Each number is 500 + 40 x the weight over the matrix's rms, rounded and kept within 0 to 999. Layers, rows and columns count from 0. Numbers have three digits each.

# k: layer 5 attention key, 192x192, rms 0.0422, rows 69-104, columns 0-191
# q: layer 5 attention query, 192x192, rms 0.0442, rows 70-105, columns 0-191
k69:508475514474500565524569461436492547553468555447477546491490425543424512473556505507478495499504453496603569616531574473431480510550542449516442477527435533524476538543454434452506530525519525509435547555471457528444470508493523501476482402426473545437447484481542510487415534529486537495496505458497463522483588509540484439461539472557542510464477487485557500519432414470509562445481493456562510457572479507470539534535562539426468481478517502502463539506530470481540474462514437443493435542530464471489492465503589524498494521496509538537522547465548495530450565475570463486
q70:604503504490480542436469517411436498470485450466552485583500548481454577416460561440470511564451489483547441505499439463553496539449473497463486533525510518498558516507488541544470493461534455405494529486517578493505459503475514502486513373513503548519532474496470459490502479448482535490438464552520501544544499498529559514517500491592526514470531472481487478503479520480513521540499467508447499530598513560500481540496536578532453533484451498485455457455489509570439538462504531512469485581518529533548538447581554563512461482542519511480471501409420562522519500494499519428
k70:478535489485502488495595492433590532456494534569470490471502528513498481526487514622571522523523528516509525488526551505535478456522552458516431487489476491449420506539546470496555459482526479509492516505416424482503491464509531525490501442549490475490530507538484507452462558529517471435530491454443532522487517497445454511475496542487540475499440557465514448505460483511483525420525508483537462442514487562567447489557515487543571520443503503450435541488489541538536453542551501468474422513580456538549489480512566458523542486420490505479477491548549476512506531442490534484
q71:508536533486516462425481459520512534520443518435420496496466561481523472527467481551586543467544472496503530467431507524451505508575433497561547525484488465559495444500445464509441522567537549533497486500505522490524524447476532532528493553491596462459473572517535581571467523427459496476482438461574451494435515509485514521440525473470484508575502460489480510536536492483496570472442525492427525467553484475539520533546459492452452561501520531499544512490470504442487481517485512536523501467514524553517584558451495484444508502525490482531498497455507489520431552579512494541
k71:492496454403528543521521478555536449539523504548551497535520473483520488514483495467429511463523494501537490467446465578527513536537501536430542521520550583564530591535506534543567541499424491485508516491562491486518548554507521496486447515439454561515462456489496559492506453554553481498468525614486473531490489553441495477541466519477490471430490527533475562396483537481480453500518522540436527482501435442472470481458542438472536484512498539458515455496503471536494509516539523489499457457500402529518454509506592494420447518509518472455459490537473529535578451525456480518
q72:492483526503465485483505520450512498503462479522522522579521557549489526540550507550475568462455442548613535476502506554476472488579575509532421541485471526423501481520471445499425466531533451526456581513510495456551485527561510500446468488519505499494489481506468485462385547478508570473490469543461532538547442456458489464556472528558474524509471444521558538508462453505547559452503498498441459579478491503526508517492475513534487502490532444446528426471501502496434538531522429500526480512559404550476515442562541434553477501504482525478462511549468464516471526513518453473
k72:477491488443532513558528517480511512525481553497440418461459450437484436499498549486476411494597478511504512479369515453475438497454425460522494456520472494553430512513537515499537546484527497457472533514480421572486631489462459521557489580447567488455493495498527529463505523569474448530529480515507481571501493496579499550508498481511481495519502524373510459462560492494514510502473487491522516511469466506509470541558461512501515545423468550513499544463523483479523486501518515467553477556482560534573526490485468549525544474480508553435563518559557533484537509474560536536
q73:509503571555475516528514506516464507486630422490445541472468439466474495481492484463463525537505455529537537474453484508511443411522482474516503540513517550476483500489521508478473578484400556455538506499528470474468486505488555545446497531540512448419459482536530593555504486545500553468503512481438493473461525497506479581559556516504426535449476462575465490500484504477479498520508512495524521550503489492491492510476465492531545523599523472526498491545495493547499540492487460507509553533492528453473469462512545491464470523552479495475518530495453485504536460543524493454
k73:467491515473478470503575514498493437529417574476487472498471487488551524528460517508574468483433585486480485508522473500494579511536540453465506451509476502515475510492494469431523552575506504501494522547572507541492530497451491501539505415501481506578510521445484471535532486501537510494412475500554571499527559465546533420456487542455490524495476529510482537508580520519429450537472501419425455454480499502521506494463478543511455443437450547508516541411507538472480464498544511523488434460480482570544498443500471505522435487523547497540488553555526511450503529528495489518
q74:438488480429503454576529537472426487429521491509421502498560485494496469558473464519523529462483505529447554470540448534464518532486552546446497550428513490457506523516478514483525490395487434511556514559501470540550520542448484541473469545555601524508507500468528529482504443420505448580563482471481485481513486479482460551455505556528446550539472472452486532478542519487503487541501501499477527516479512520524492528475472496496482472512388522493519555490519460535508503539523447553515511481560470468432480524539524473573494525411585519497515504508489496497482498502522485547
k74:516509518521487509499506480538546561495485461478484495415468505533457547467526535430488414506498454522456475467517505457520535518496444519497488463531452450467491415483555557465483481552522509533449405500509544442462543483579447515502593536472478524529504591489480503467516431535512502456457531550451442549479475474550537555531472435447533490521564591484504570539514476573451476426525504578475498513487512550444496512522517517550510490464490487525548456495536513539466538500457522451483518466508515437459517472506552500394510430505557433534506553462524504530544472462596469497
q75:533477579446516544475520462530518533543428425519527518511492454498507503578507515546449456484480431538492456480518553403416496472526450500569477532535545552475477502507476491512498523506481527453469529438453423530483509641469488498506528486551492550471471521400483546467430458443566524553539526494495481518456526493518498505495513513498457455536536531466528479495453494506445540481546529438541457485523482550472505625527508616486498483446521481485541431535525550486481523488491500539530386501548513469423482530493507522539434521518527472455542517551532472500479576414493505462
k75:436486497467522456497462486499464494456553520430510571528482473434462570512470502542490487521554544505564530445564429455542458580477498466526501455486474487520499459564533439508546452538519442481507475537484461518532584494522478413500435574463490494442497508529504502458557456497465456524434551624454541444546484532488518484511491482509565554475466479503544495503473525549501483477482490448496499526456517536491501437471463448557501495578548531510520491501464514500489536565540413500520564552473485574504528501523491504462590489416517595517556471495463514469475524542514500538
q76:506557505493427498483455480491467525485452511534521500519448465515506528488531525465474489472529448551490497396484501487514473504475536503500498501494448463475525525453488510447467484553507489501485483464449454520555443487441493516513502508509549459456538502447494493456550474588486532545534505584532473529446520547539460517454536554505491464535521474484506410442535487504536465525453423537507582524498526452507542545460501487509475516504523523496547506488578495508497552494465541501536481433472450460495503521477429473532528445604497558494505461588505496504443546511578418495
k76:458465460540515481480530518518515478533535478496484602445382509515529474496497469507423466493469504497489488562477437490493448530499534532522504597481520476506461514508538527562509488493536417453498504533490502478424509537508457457524407527502473469490429469548510519533468545479512522522499506456441510520443456480392594484544487438519482576545481463494495573550508478511437485486475501464504436477501522443527498460507513481525475469477494458527471485490517469567494434487501469519516503478498534524467486496453502496504450500400505474522607506449476547517493431483509503530
q77:553511598482512511537513450481513497555458428487568455499557497478611549366486554523517571522508448470419502467542472488506557484526494518464573535395505473496504456516554477567496497441482492488468477527505538453458482465454486493482590407444431509474527530509568546487517464527444480504495541547488520444463495432561497460495440592556516566502543477443477546526555545487500461524489497475504484444526454492480564466472521473523467476544490489510474479525569482475503496521531513488499510508538480454477485480520429453480522508556480488542531529456488524511555508522448511445
k77:533491534486500471444456540480571496471434513483426523528489484526466503546469499432484478466421586554544520457493473489577477464506570471505556484553470494460459539479497486500521453463594481555519515447533506548555442558506494524557474364568481496505466492520476471512422521566491544534521497488474459480540462482432535483527455434506449470467530522522525520536448389520442591546487515539534414489469504504507441473439545546443490524481524486514507533454519422516505572496565544550500493481481538460475436523463555568460495512512471530457534499524485504476495504460517432412
q78:498512533552467463457530480464517446473563439505566548446495531502591424474479481457533486586491506459482527459466507511476484470438471530506473493551491471521454504556506573516559479422456496574598501458479458542496494519497503455481487584548632454475526498527504543489495471509486519472552491520482516582477478460513540536496468457514475486456503503474539571509544614472436455426516475494437494476505509472539534500552542510537538492533454478536462518506483550473430459614540521531467611503487420473510485544471421528474477524454537490519481438498441460511493494537482496556
k78:575510508488512463486514459471499550556448518479510415524503442490488563481492485487457487521480511475540477487514506438504498392477461461514590469450454455503511480489574495529514504444538552479477471556521570441505468477421499530450531479504472571462492488549490532448580510504515368565408530537550518437515518482489561546498530507431469495462521542471426505499525524464456554531513521516501501517462427553455544436513489594487515446512595464460493500562518522557421430449495554477562528490498510505518480459499509461476472525546464428548515541490486593474573538545472504460
q79:607451460526508419546501560459558508537518521480393508484461477481507482496477515490513470470521566553460466557493443599567553423504528469505501461478495488500432542559530471490526522510522462541505562501511512584545405509518467506487459489481474506503489543551415464451440479523556535504515397494500464578464562492503485500553549499540512505423522522461480501457506484525438490498508468486501503459523477576458511502428475502518532454461523512502531484555518477496540496519490554526464520521507458474488513507474509596521537529494458461456465439527500505522455545497474472543
k79:441539583489509503469540426533512445469457505473580456486504476488576465456539455524487557507442466493507552510521511451462502491523470526472512522527461449537503540517447472539463499443592480446449432482446391469472524441466572514524510432467538537459541515466503480503485546506479407573423565531492574494573507551563494445475593545447502463543448509559463518584451482518482514496487502532464530570472499484540513600576531462471437518498484495540521537503519467489528544472471497517487548517471482489506584541542419452486457505499449504545492478466495541503495446539436498492
q80:514535459403493592465525547480494528523469490401457518580495454568448481536504547500486563536479485484510489567470527520432516474522540524453463570531528545523544524527428524438498555463458553538530526536522501479449497420524520470510503358491506473527512541517492543492485534535437555451439441477505459511481521533516496513478434541483469516488499515511523458402459533516498529461458488453559451497510494445449522582557535492520472467512530479534512463470464489400499477462538440558470449594493491569453495537444524453539523538539450528522476445478497546539502496423510523364
k80:436456530517451472512480492457487492504463526475517561549505502498451435581519504524488474481531547549563499493504524492501446536515538487528433460502417443521531593453560510537457555483507504451468492450525408435518586551468526531458544563552538527522497536395488547454477504427503493497518521499562521491524468605465446460461527471586500522510503507527493547495479489448480475535578523464431509538467572484501578502458512563498601458446451542457497468551437485507478529521540531421544497474515489505457502493520480542560612481504522491494487573611515537430511448479483477586
q81:542462522476486496442446523484488480505456454432514550486536437479481486522489475466488512432473532488541490537521539469539503475497583485485459543511548507521494480560496493488462497492510549491498536473592432496446521527512578520511494455447493495556439532514550478558499502488539580489514458392483494515508513502489497470466510503505504487519529597557475508510463437425566572529462514523488547533492544553460447537523514461456543567519508517428476550529512487466568453549480516534450426497473495454494456526507525461577562484523566524431498479548457441523512451478481547450
k81:366408496495489528475441580554528500574504574488535515549459519540482481456508510504492452515506500452519499484519519491470492630555499497536498466527562508471498469507526509520501470533490546477524517537459406404519498479485451546474531479513552494482528464445468457542540525472504487534478580524500512453482491484509451536434567451476527467505544429534488498445512472499458451513589503471551502508434466488512490542448541479554498441455540531536554484460527534507544527490544457542509477488537451506479460530555455528588440517507477494489467468465506570563435542436478432542
q82:461496444421490570538484535533538519499481449470507510560478523507409570525533549489465516501493560517570421493461549551451497532514556504505435488557454525546502552457527439522545553612568517547436484504494491522462524536557499432480510445542562479458499576509504471489469482513499552551514475478457545543481510433539548475492459497503493495494486452460492449539403426457496443499463497440491467540468494517575496608510539473509448558443488490492483523386493434498492504555492436482500478510505503596520520551517562467529557454461554542468480590514509473609451584479449474524
k82:532553503538523473494509522482451486507537515528523496543549460478529421486522482527466431455560438500501569517502508472496492496486486470551447556461599545483468455473509453443465481487421501550517488554485395576563573543499531577464492578447510492584482508516421619478526508471541482444545565461472439499475487518464488529489528484490486522497492503518483548388469535477444572422428470544501549469517524468462519507530401509578577464492499524576504532581448506511499572484591515476539544495464522476526471579480478522525507533486572496452491482525535465446506447440420555590
q83:562489562438409517566555529515530553459508582558504447487493478470420536461498482457514470597487452506495571478545435496484564514475476525466485488483489489504508534491503487478475540493482494595436547509567488444503496558502492465433528436506448547463496520531478464532533550493473482494433483536466512473480479531452443518485477488515457556495539532576437488554527486500491534512530481521452413541578453517500494487469542455481513506538545446547486500443461416549512590431548517500453491601468429479522489572518468553516494497530449475504489494435505467590436443429561516472
k83:437440497494517518472487537491489535531455471502534471501538501593510562571505511530440534441481551470458524466453458546480539471473539481498420518506527462448546511499472523434510481519597486510460403439500463551484532396459459575553536489542484505562458516445509546511490454499506603555449540495438548558523527534550564528535477531541467493504502541477478469457475503503529519470457518438572475479480489485517444536594461517498476546504450528488525525504487504445546455508494504447511419442575492486433561551496516509573481487460557618550499513554498495449478491494459479510
q84:512482497509461496545491505565600529490475468507491445515480537399568469446561514475541505463470475455461532502452456485503499447515473503493552502476482568543498471504497584545505490500495535472575467552492550518481481476506524464574507585485515569522501451471474491457560458502502451551475480514566471580496548487465458538490549560455484414536519469572426559519540570464502498462446524477491463462456490511523492451486474439466541414503431526509502522489560506469536515484483530540416511440444562482604473521590496458435506517523486447614526458532518531472561483529442519543
k84:539544420539501526495455503489431480553514505520529498449568502520416489409498451493580447502471556487462436540535540460489566502551498573480573489486520479510561551492489525489520511476610496502471526490531527417498456425484512514528507404502448416515527486553474551567458497459486542439462533546505518414543533526478505443507464488483530571540522552477508513498517528509506490464529467531459513581505463466459486435492566498423463563500490464428545498554459458544507524423524514492452527555542479503477464511487484558447489490476494454457443502493499482501509564543493530434
q85:592469490545479441469545505515490576495517493568470450515519474508512595474461531486489506548450450530481506502556559491494483485523493632473571508473522524521503558521472497512494481423529523474544551487432567486505402473523433482512535427513445437473520473511524480498523530491516525505418489522552480508500577497543529497464540499566497504517476567488450560457504496497523486458450483552445446533483458565522489508542558496561453431550461471531487554526527515508472488439451532515433523556497503428511472484520466476431451480518435447473476510426552470492557564536562542394
k85:466508510429470513453418457468467509515533500418507465429486527432489515574552483504538507442531543499487456507542538520513506477473565465480512527584479594536509534512472456435485545550578469517495483577469536517465559473415455486461495417511462549442415517525465549519472532473499508489471536520528522523441511516524473480467455493484533479506512521426531467544442545550455497475539497518532458476481540575513453508547564569450530494459476453455482478499501474521510486537520467511555479534490506480446537503493601462549492449473466520511562451547493509535433456429490572445
q86:541445503526563518476468484499516474426525509405503536458499444484533585486484458521484502526484511441514530517555424502474459572454594523467548547597511489516480489528473479508463448499560582488465556557531471473499430531536497511520504431576399515553511592507508462499488483457507539587513508633504496494539508485559478504432547498503491521538512464455504476523452530522489488444505467513506452492496524517533457451592561429477552446449486438483465496542480462385498491525453517502491462555519495501545449446479567470456498476453425499520550567560565501463534465535541536452
k86:491484487413504442533524553490470559550513496480549456552543498503477454515495520510514481491486467557482420476510577562467516408456520483552436530557425523551505518471439557550515476496504503490440513529486519584504501492469440475459528490413505465497467550465477575529520522563561510471489505495547525453529500449498455426419508497563548493476490455475550531447566445586505547502538471492513468542486462547524534514502553511543512554496503484637523474513471347543473499474477504539583532545520516537440510572498473433573527550469499515522421529477544443581517563480504473434
q87:514480489481494558527551479541492506493535478497467440577448442479474542528508472476496498538537571505524558495424564552543509473502526520516482585463478516467489551477511535520467549407589451568504559444466592502468480449430540543526546413521449491544425474489462481532501545501477472434443500570468494469452501542499547511551509526517456554528547538520540464477474526508537556503421517573421459480449480485423495492485565548442489532498441475466461529529528469538526544470489471626498461512491440611517519567558515461460460481423469515517460544459459456534511468412523500397
k87:555478469515481529581499460481483457483444540479474491512570479493483519511520501533517503507546415492438496516530456532458457471485547508468481524500546549516435535449538478454490497494575559460487482470544471490505571489431477526478567550490508539472491517390498574468443517454480581502440452467484515530515490494524484448551417450509564529498460528419505521507511400490545546483539466464475457515503438523511569575513506445578480442490564551505511475487469556449535563579541460436483453451504515464418477447393565493588542463476591509533547498532520466469496551443485477513
q88:444549492521512503543458510502500513472562515529452510539519504523519453528463429549532428559457468567503497520456476494451508455497539465540452493499496535528473520534542561451456450482491511514447512536518437465449519496542497500504519498527559491494472465474510510447477489503486554483538470457508517438543505483526466504502489515429495440489526495472519406467507409455472550476421526528522475477512510477515562503536412531573465431544536518483477507506475543459539513526519491497515507559491510563532546542511418507612506476482522621523571469461520486518491493496569529534
k88:439515497492559506442471484451505526445403465515551575453473484476538502523506521493421556517511498475526511491491447490487543608484440519464497466477420467527556463476501428474509468521458551478517479518525520465549514444457506480540430540566507474543515494480486522538603497430578483549530509463488464620503530504401486496493500501510541552504521523459497559474514515490515523534533499481455564503482490553501545532474493521453500467399525396586543508460528495488529486501499552462526563482526515446453492522498518534466549453492482486492527522594481499553465547515478490567
q89:564521510506511432490586588553526504472512443492492473491484499516587486451548497594489454547417557541459462523542476475516420541537438521497582545491501445514574495481480483465534508525486523519572513476526568436570489450491545434451474470561479482499553476551542480437536469487484523520447493467493563488456482488471471544472515527468450524598492497507458511510541553576516533455473489541531518542528477488489470432458531509432442431501448457529487483458526511399523486459453510550470527415567449484474553525549484445429488470439453538457550522455478508462497477494545478413
k89:493507472539504526545497471450483523566521473503507420435563492462458593613486565485557542494489464524498545491422482524430521467435471572469486469624467562528522545453557524541424537473527455517437509459462503484460487557515431501552537413504486516548526548556539549541481497514445502513487526544519450473504463529534580507478500528551501557461544573404535536490385492506463448531491458551484487512507469472425525436526499545549529481494507470451542462472545474518479464487538476556430491597506473565447481449424537513489560487593459498465505452447550462521457540514548450488
q90:495516580528526484479499513495435491520454470540510443471553506446562485469573493554388519475547472495549470425499496526538450537444480478465541534547535477440476499531463494531431485501477506531507465490483619514506526463437484489527483596583473488517544477583476434475559457532515367497513474460533424535516487455553498494487516463455546429479529518474502623455506496522495435498502476535482571515529492491519514428510463534492540504507471493517552508555504544496452480512482478521480536432551537489480441492503523548515602520509478516516562364565492509472507519508528525526
k90:504496464524491467517588508506543514519489435463470503444458494518442527516458488484531511530523502543499518522515496526487468454503572530415474539481478563514539494548481504523559429468573527500537593515537510427431457518539518518494518466462482454480527511413536498498521540493471499529547484441511566509424524435460498495535529518517489490554469494462533494505579541512521494514478543552514471444525509513543429439440474543537465467558470456405534464539511446496496554443439466527477541552505473521543541525499419567503547487503416454461498450443538541561537418449510530386
q91:456508478487511414516473508484517546542496446438497486480496445518537513450563458504547521471500488518524582430485441457528478487486470479524504504440575455509488496530510537515461442495538526485467507452498467535538454484409530518506602543547519489494469534455473515506566445453506443551422539485463532463463459473560500542525506501475489515494487549447466559553535563514424556536469495485488542525473463542475471479514450481541533490528449463563558454501506474448476508533522491459556583459536535490536526545491435472485471510550508432505553425471529552468457479522567593514
k91:535536503517484485534492484518469439507460462491432502490528494521634501518462499560523512544584523508448476489513475552506464546546562511461535416526474535485542427496474540490507518492550448491526522499506519506514482453543445536528480461487446503410477500508512541553545512570498524515478532534404454483497521472461510390551574449551540523487491489555450550500494483495463521483437446542499436497464498530468401477462577531504491475512557469488536526566533528476539519499498558574505518471572478447515468458539520569452501477526457470508505548515446495461559478496504433443
q92:456466463511528496445527516566495463471510541488489420412510503545566475446538485533454465546538518502484560507503494548500473446520428568512500464486482464465478450521543503552532500565420547445508494476481516539519482524560479502538455529494565474516529546566488511466507518482546586448477535546569518445436437443541534492458524473460464515511485496541525574492539561513454405504482417512512530434506555438468459458474429418476476532479471483495488519527447570551459503501551510565485526510522519453548540531489443484458507502508480528446467484478513552483508498530539441544
k92:607475516493529441511535530510472454579560438523569428542447542488505484512387536505498470455473496528438521466463450443468498500422515500504546514458569540528447522469459519571527469449545559525495538453474598472485513499449500504518506451466410568480567453502502512527523531549533491515522475513543549498451499588490491527485602522529532491467449514470513515548427492481526467515456546490535494527491514490551592475463469521426539464533490486507529488488535505510408436478446500505453518533505561509522494489543539429404479482565459482507472447511534538496477525547488504440
q93:576501481518484535486458496472503467453507471499497565508594510561445563490532483456487511553459522459492460542434478468488535473507534458498456562487503499521382489514523466468527551506486532548503538537526487487445463524551511478452519428489388506509510507514482529549506474450501492541491523400494564495459461507530479534432491507532476516442501506578461545394518502560461584561530470434533498465556547511526498544510473478545503537491438493495465498527504518476510510482542503541510454501521509531562512524505473420487501457522507519509531565487479468556551507450531532438
k93:453462554515547456399507544511461516545467529500431500574487459569515471563459466554561513530491526491523523485531571482510530529542470573468502550505521555409532501524468536512472477509559448462468463476503455502487523478479534560474541573471538529571468471456442472526509496559505507464551496459502504552546534478496455567444528445506527496426458518479547489585483414502514439569455485522372518516429467473482513408501547549538506487446508492464527492451521467452509515486544480499516482494448492470485439491521538505529518517486577480524461483558507494526444549537511470496
q94:463545570517519477554504461460433531454487522501491543516467501593498523464488484510497507499484470495520537509501548484536478516473538540519523549521520524516474538508426481537497527483494503440510535545496437541477485463554520469471466515510528518538483457515460547450507525467552542500428519421493467494498502498443520522525497521518468522478490491510509418508437536482510500469447512469532556453526518523462484454439469557518425575429540521577543462420451473482561493574490452470439478529556556522510482556472463481525492535542487503542509491552506442401485482515537525462
k94:468529436456493455457510462511518510481521480458485498474479463435506481545438520518460433482469524524531481551486472551465535566570483524494532494538468460421527532487511542495507480543502512547476587504497466460503484524436508529499563525447467443495473547565519472541589465548422491552534500545519484542448516447520471440453486505541493422550483491522445545475510484586467574556501514525488511488525576432522549538530456493510537453495482598448486519544467574457473415465519546480534558509523461455437521429490511477522549490492506464502460524547482501510461550504553487564
q95:424455463496527510495484513487502575429423564534579535468453473505495440448547425548562446506436523505534510502507457554508569478510540528394463533542511507512480491532534538535477450477526517506495460531505501432511490540494476556483473468558497497508550530512475515490438503423502505514423572499531484486487529492513551486504548521571455483537500490497494445496574503557432473467515525523439494435568488506533464486455478575524464532543401483509502489577479504532438568537508470553417500474508454457434453473476514451456521423562492518546515580476479593462463424471548506398
k95:515526469511493454458420488493555495556487458522462488535514569512510561517440590539475497499538509497472491530530492415422542529493438520491475547565507493425466536431561510557540491505515516486405549449521500545506470527525449460541422514560559540481412548483579527436524510553549446505510476529506529517517488506538423518484498468499556523473519509466535471491433477561548542440475491425507455515485544563460468502493544415558521475430512479494488462504483461506479449436451597403592526495535454567490547399495530557450449591436477469437500495546513470522496492485460523425
q96:497482558501477488524513501591485512434539461513505477535500507480513581564476503558463556524451488595556543504498468528491508553469540492509428544513557532486469519469479481419506420487480477483526453486537540429430524462498507537459441473528454474492505539448481590498522442513469513466434522468523639553483547511463507510567524440491588458454525488460526427505530530533492500458517512524548494478487500539511509505501485546464513563511524471484522495533575529464458455472466475482465415546509477504480492535477551517557487479451517490486477531441552568454474458520510510510
k96:474480490519521477459501497454531521475420497441497526514501563525537463482544566459553538464576532457507500448510521533458555483439441483512499457447484550486543488489480448535529507512434483561456585495458489537518519499530553515484472515487471507490527588511574544475490544374489443536553485540461509454475550436489465500501497504450534475565463540482443503538494479503487458523473491439491431524557495476542434506515521530571490473522480490466532475490469530507432526520559501497576539484475510497424504473420455538446494457531543565524516531552473499523548553484544440509
q97:446488511522520475513538505563520449421495479523452526526487517522522496497540493478537500532520512463437482565523501475518550468528442466503449460437512527528544473497473454523501503504447500520517557481469446560504575453531553503545523575478548471493494519498471453430511499384500435477509525517449548487508544453488487513478469465450493453497470492483522468465550536595572533457480500478512622447491494542533536512540487520513562483495534451555516566497457476437515535479563489512488474438504458448503502508467499485564468513479521539474537513564485457522414522489543494538
k97:499463503558457474493487469446489569505472545500506465465510497441518495468446524516573475519480469493472525480530508533543476586421472514490517536556496459503518472497518547508439423465504554452497434532538527464482472439506413545558479557410477500524497520480539486548484481527561530532551541511478455492451463470471498470586535580507454520483505539505486507526470484482426487544530490522488511513490442383466430485515512494514505504623465518530520455469512496520456523505442573480500568545507525529449521469510496489471496537524502497572462455534527524493548528530478541562
q98:497508542476511543483417555513538535471420506510445561515467505511473457559574478531471510431468473489531516514445559447547494507487462546601477387534483499543513475588524494497481482516414515542537445480544532522518531542463514442539469503447497540486551513578467485578486518472528508487559466485450462495476549423512519529460524426533475500490529474490466490503497450568530506494499524440564410462535436454496489417463536496493477494486522513532496495515526533520482483402511470504560517447519539485537504558539484532479476511543496511518499518580449515510510463495442517498
k98:525431449552535480543545509566439504508536513492451539447489458540477553471495549499472571532516527499510488470445494515523499497583495526461512534487547501521464402515509463480484539484537489490538499456501476472449484543467524500410560495519464461531431493591580453397498524500506486529483508542551476471560541609485425515499506583525569517455453436510537453384538544473489537501499530493379526538455530446450511538537443490513514525547430476509559540472526439498464513491448517552499508480458465512488460557518477555473491514477470512472462507520542491474451523523491523440
q99:552522472484527493541511507554501480462460537542500524498500579485534520461494496503558496504521465439422564539580501486443455475503417556544475544378445595561494467454471490464449480471487510490434484476534544489547475524490467488525512527543475470494527549476521501582459599544508516552482555544575474495555525489502537507558477517438451526465531477513505556535535457535493440562461501465517590530478515514510434532511564521472498499507466483503518474441530510515425495528457446558410519414481505548416530470570462464415522528571518509543446496457473519535504462490453497473
k99:521510471447412475452430478505504533557536522540540431504490432495458424557499499461506499561563549474517427485472497498539506509486523478463540480508624443439447527503552493439507535531499556470515474560493552464416468459618519517507447468440471549522552443514557435425466469483485547499474517486425491509536460561478560506529456487557495549443507537450516416454426526499541462445492504548437496509543532508506534453424487503477510469491500521507426526551418484420486558458506517473559525502537546457577451463403537484553447522497465530484512545480504477493556500493576474479
q100:530542527430549475510521539508545500475491490446487525398461421455461522425536443519552555500473531510475488546510462521482451543506534462469540498448519551513490544491528518480513564480573543526446499514505574535492491473508514457541536460475447466537516468467478476539484483524481494602494542462495469488530508526475496551528497492557496464558545480473528464446452526530458539436492447548480511502562466506512495535553507460501536465581501509491493417555403533561487471504500464488472547488457536492460490460534540510468539508553490570453489511507525523531507551458554498499
k100:476497505495481499521503459479423514477506502572512547591522510524544497550471531476529463595414505510570536462516546554476455566505504531521422478460472521470480494516499456499508488556510470497549528554584505513494473497538472570532489472520499528451466583463522467459470470491556437460467476530471497524491475540516492418530465489490476487469528494472521472469519449456481475408447542510510531516478524550517527498451562483518544511463462491524512576542497449544535538461505515504458533585490456499459584502486474483635477430576526427522496459479440524526468452519431462458
q101:569444577563501543474477454546509409520549442553589480495470449459513556540539451517471485486545503455523550481463433452442525503591537543424632509512529533456550500456513536530420442514554496488585461496464612476487456492510538483517535527520449494464486573497592463501583502520434433544449464520473475512443455520487525477488555555491490480534509493462486531536519552554453476547587508548521492537514460585515505402444450466472400493509477415450459428497508511500511512462445463562481548485535510452511530520551490523481478481470512432494454516433509505507522498473504445416
k101:498480559429499508498530506444515461486574508533440436534479529470446567511470543513490502559510454543442517514558515488470535435421558531426476520519554550482580512514465439516580513450602445563515594508516532459518510575523409500558464439500510413469505480556452428559449552503545525532499488460528464435529524458514556523545408449473524590467484481417483557427452542493512493437476476526449430423530463440428550541559516494528504512470536497504466523457475523489503533574508433493493404550488500520470523516516473479446544487488475582489509547476457470466607476461560527426
q102:502502527482475527490494500495478527512422491534443477500567496469570393450549525448511501502461488543517469504577455497573488515536396512410605481464503483545538429511513572425482425483515502430520543466498532528444481540470511488489563588581540519540509471541533468475553455561484492579549521542447464484466498448535535480464509444527484540495476550505546488558552448526546477499532505496489556459458543393423493426435436473478499500589479562510474462502528488520434476470451543437449547511491527533516455580546504593437438562463494457541470450429531577513496440572514552595
k102:621482499602472537497504517544557516511536454540592570478481433504490510495531484473436537546527498460488555477520484522548556496482530403443474436510474490469449459467513547512522486483555487522467563446455549439457467462539528477451499408484411441473436482554578509569528507497457538481437513499557531519485495460542447527547466581473430522512598454513467486537505558453477499522517480591475461482520549586576455502492595522448495522506534415563525555535478511490581450540522486534436399501522531508550504437508492486438538536486510530456459467519522503453535508547514465428
q103:506490525510431495486563430490518478483551477435432524520445453507433521517517454489429539495559434479437514515466483462460517516479478589561502551565561518527563505528534493448510517466501472459560482533489514562540521561525464540475452475521452485480490541561490498474495523470443440478510514466511487544499480524532546482553478533547488503496481494538491520405501514511493498545468475514449387479550530491499427464502503485499514433554442457493528521457537539475557539510538523501488451535457538528598483482504529500541505516457531494540498504477486486510506511449497459475
k103:501455495524517522525510532555488491481464529538494487470539525442508513541466498495547495439446539499486458527578479486539523508485556527443477542470412507451553532504476468465529529476528486546484550518475459472451545476453525423452566524506567479527457425466449548495494483530541530535536444554451532543524577543519468486462508521440465513475535521432539501582501535545496532425526529499523528570424444501473557528518420503527458543494459547451519461551547539582431532551490495468471466489464499506434451535482506461495569489499482480527475578516485528516563493491569514584
q104:573551546518493501570474496472540507508518486486480434521524442479471491533518554520522547518517479525483461441544446474451486535464577542494556511469432561476458503493535467436532533494484485500494533473494494538449442454399455467533466455536521486523499514444485543482535522520519544497494480509511527519503476500551466455486494548503492461520473453501495504458490502501499514487509466513456467530545490474475502489528400489487533571499466507467523501491506451520591455519431503481481470486471477515522528508540519496467484580456468533537475483506471467544460486435514489450
k104:478526494501482547489476508467481514477449499543505542415550507456495510507514422505499424477469458525518526515435518509525463484526510482504432520476546461513499505451426474492521443445555529518477462510475447519514587533542498518441526475504544498513449498518523470495520497515484480456463504512529569534520522525500486539554480444553505578478520542482507530553550466553567461509487528543487500500526468504499534530525614517522465470495486490484502517503484544462463483473509452564484447479575536483448460526442486520503546461543528457478517531499433541503486429498540499516
q105:467528491599507532423472458563500478435560515555438494485513465453520501413465476521474525535521541534483484483485564558454550473495472541486469494476484498505475494477460462478547433535590542450504421524537506484515562531400498431477497492543522522524498547483531495524477439549504509541479532561543559466542521420488447503540542512463521544499542492465508508471456525533478500480496439502511513456508490530496540492523425548524520471474498495539440582473469471493497471539560440442549446508458545512544544470466499452538444501528468518474470478480541483462523501503464475495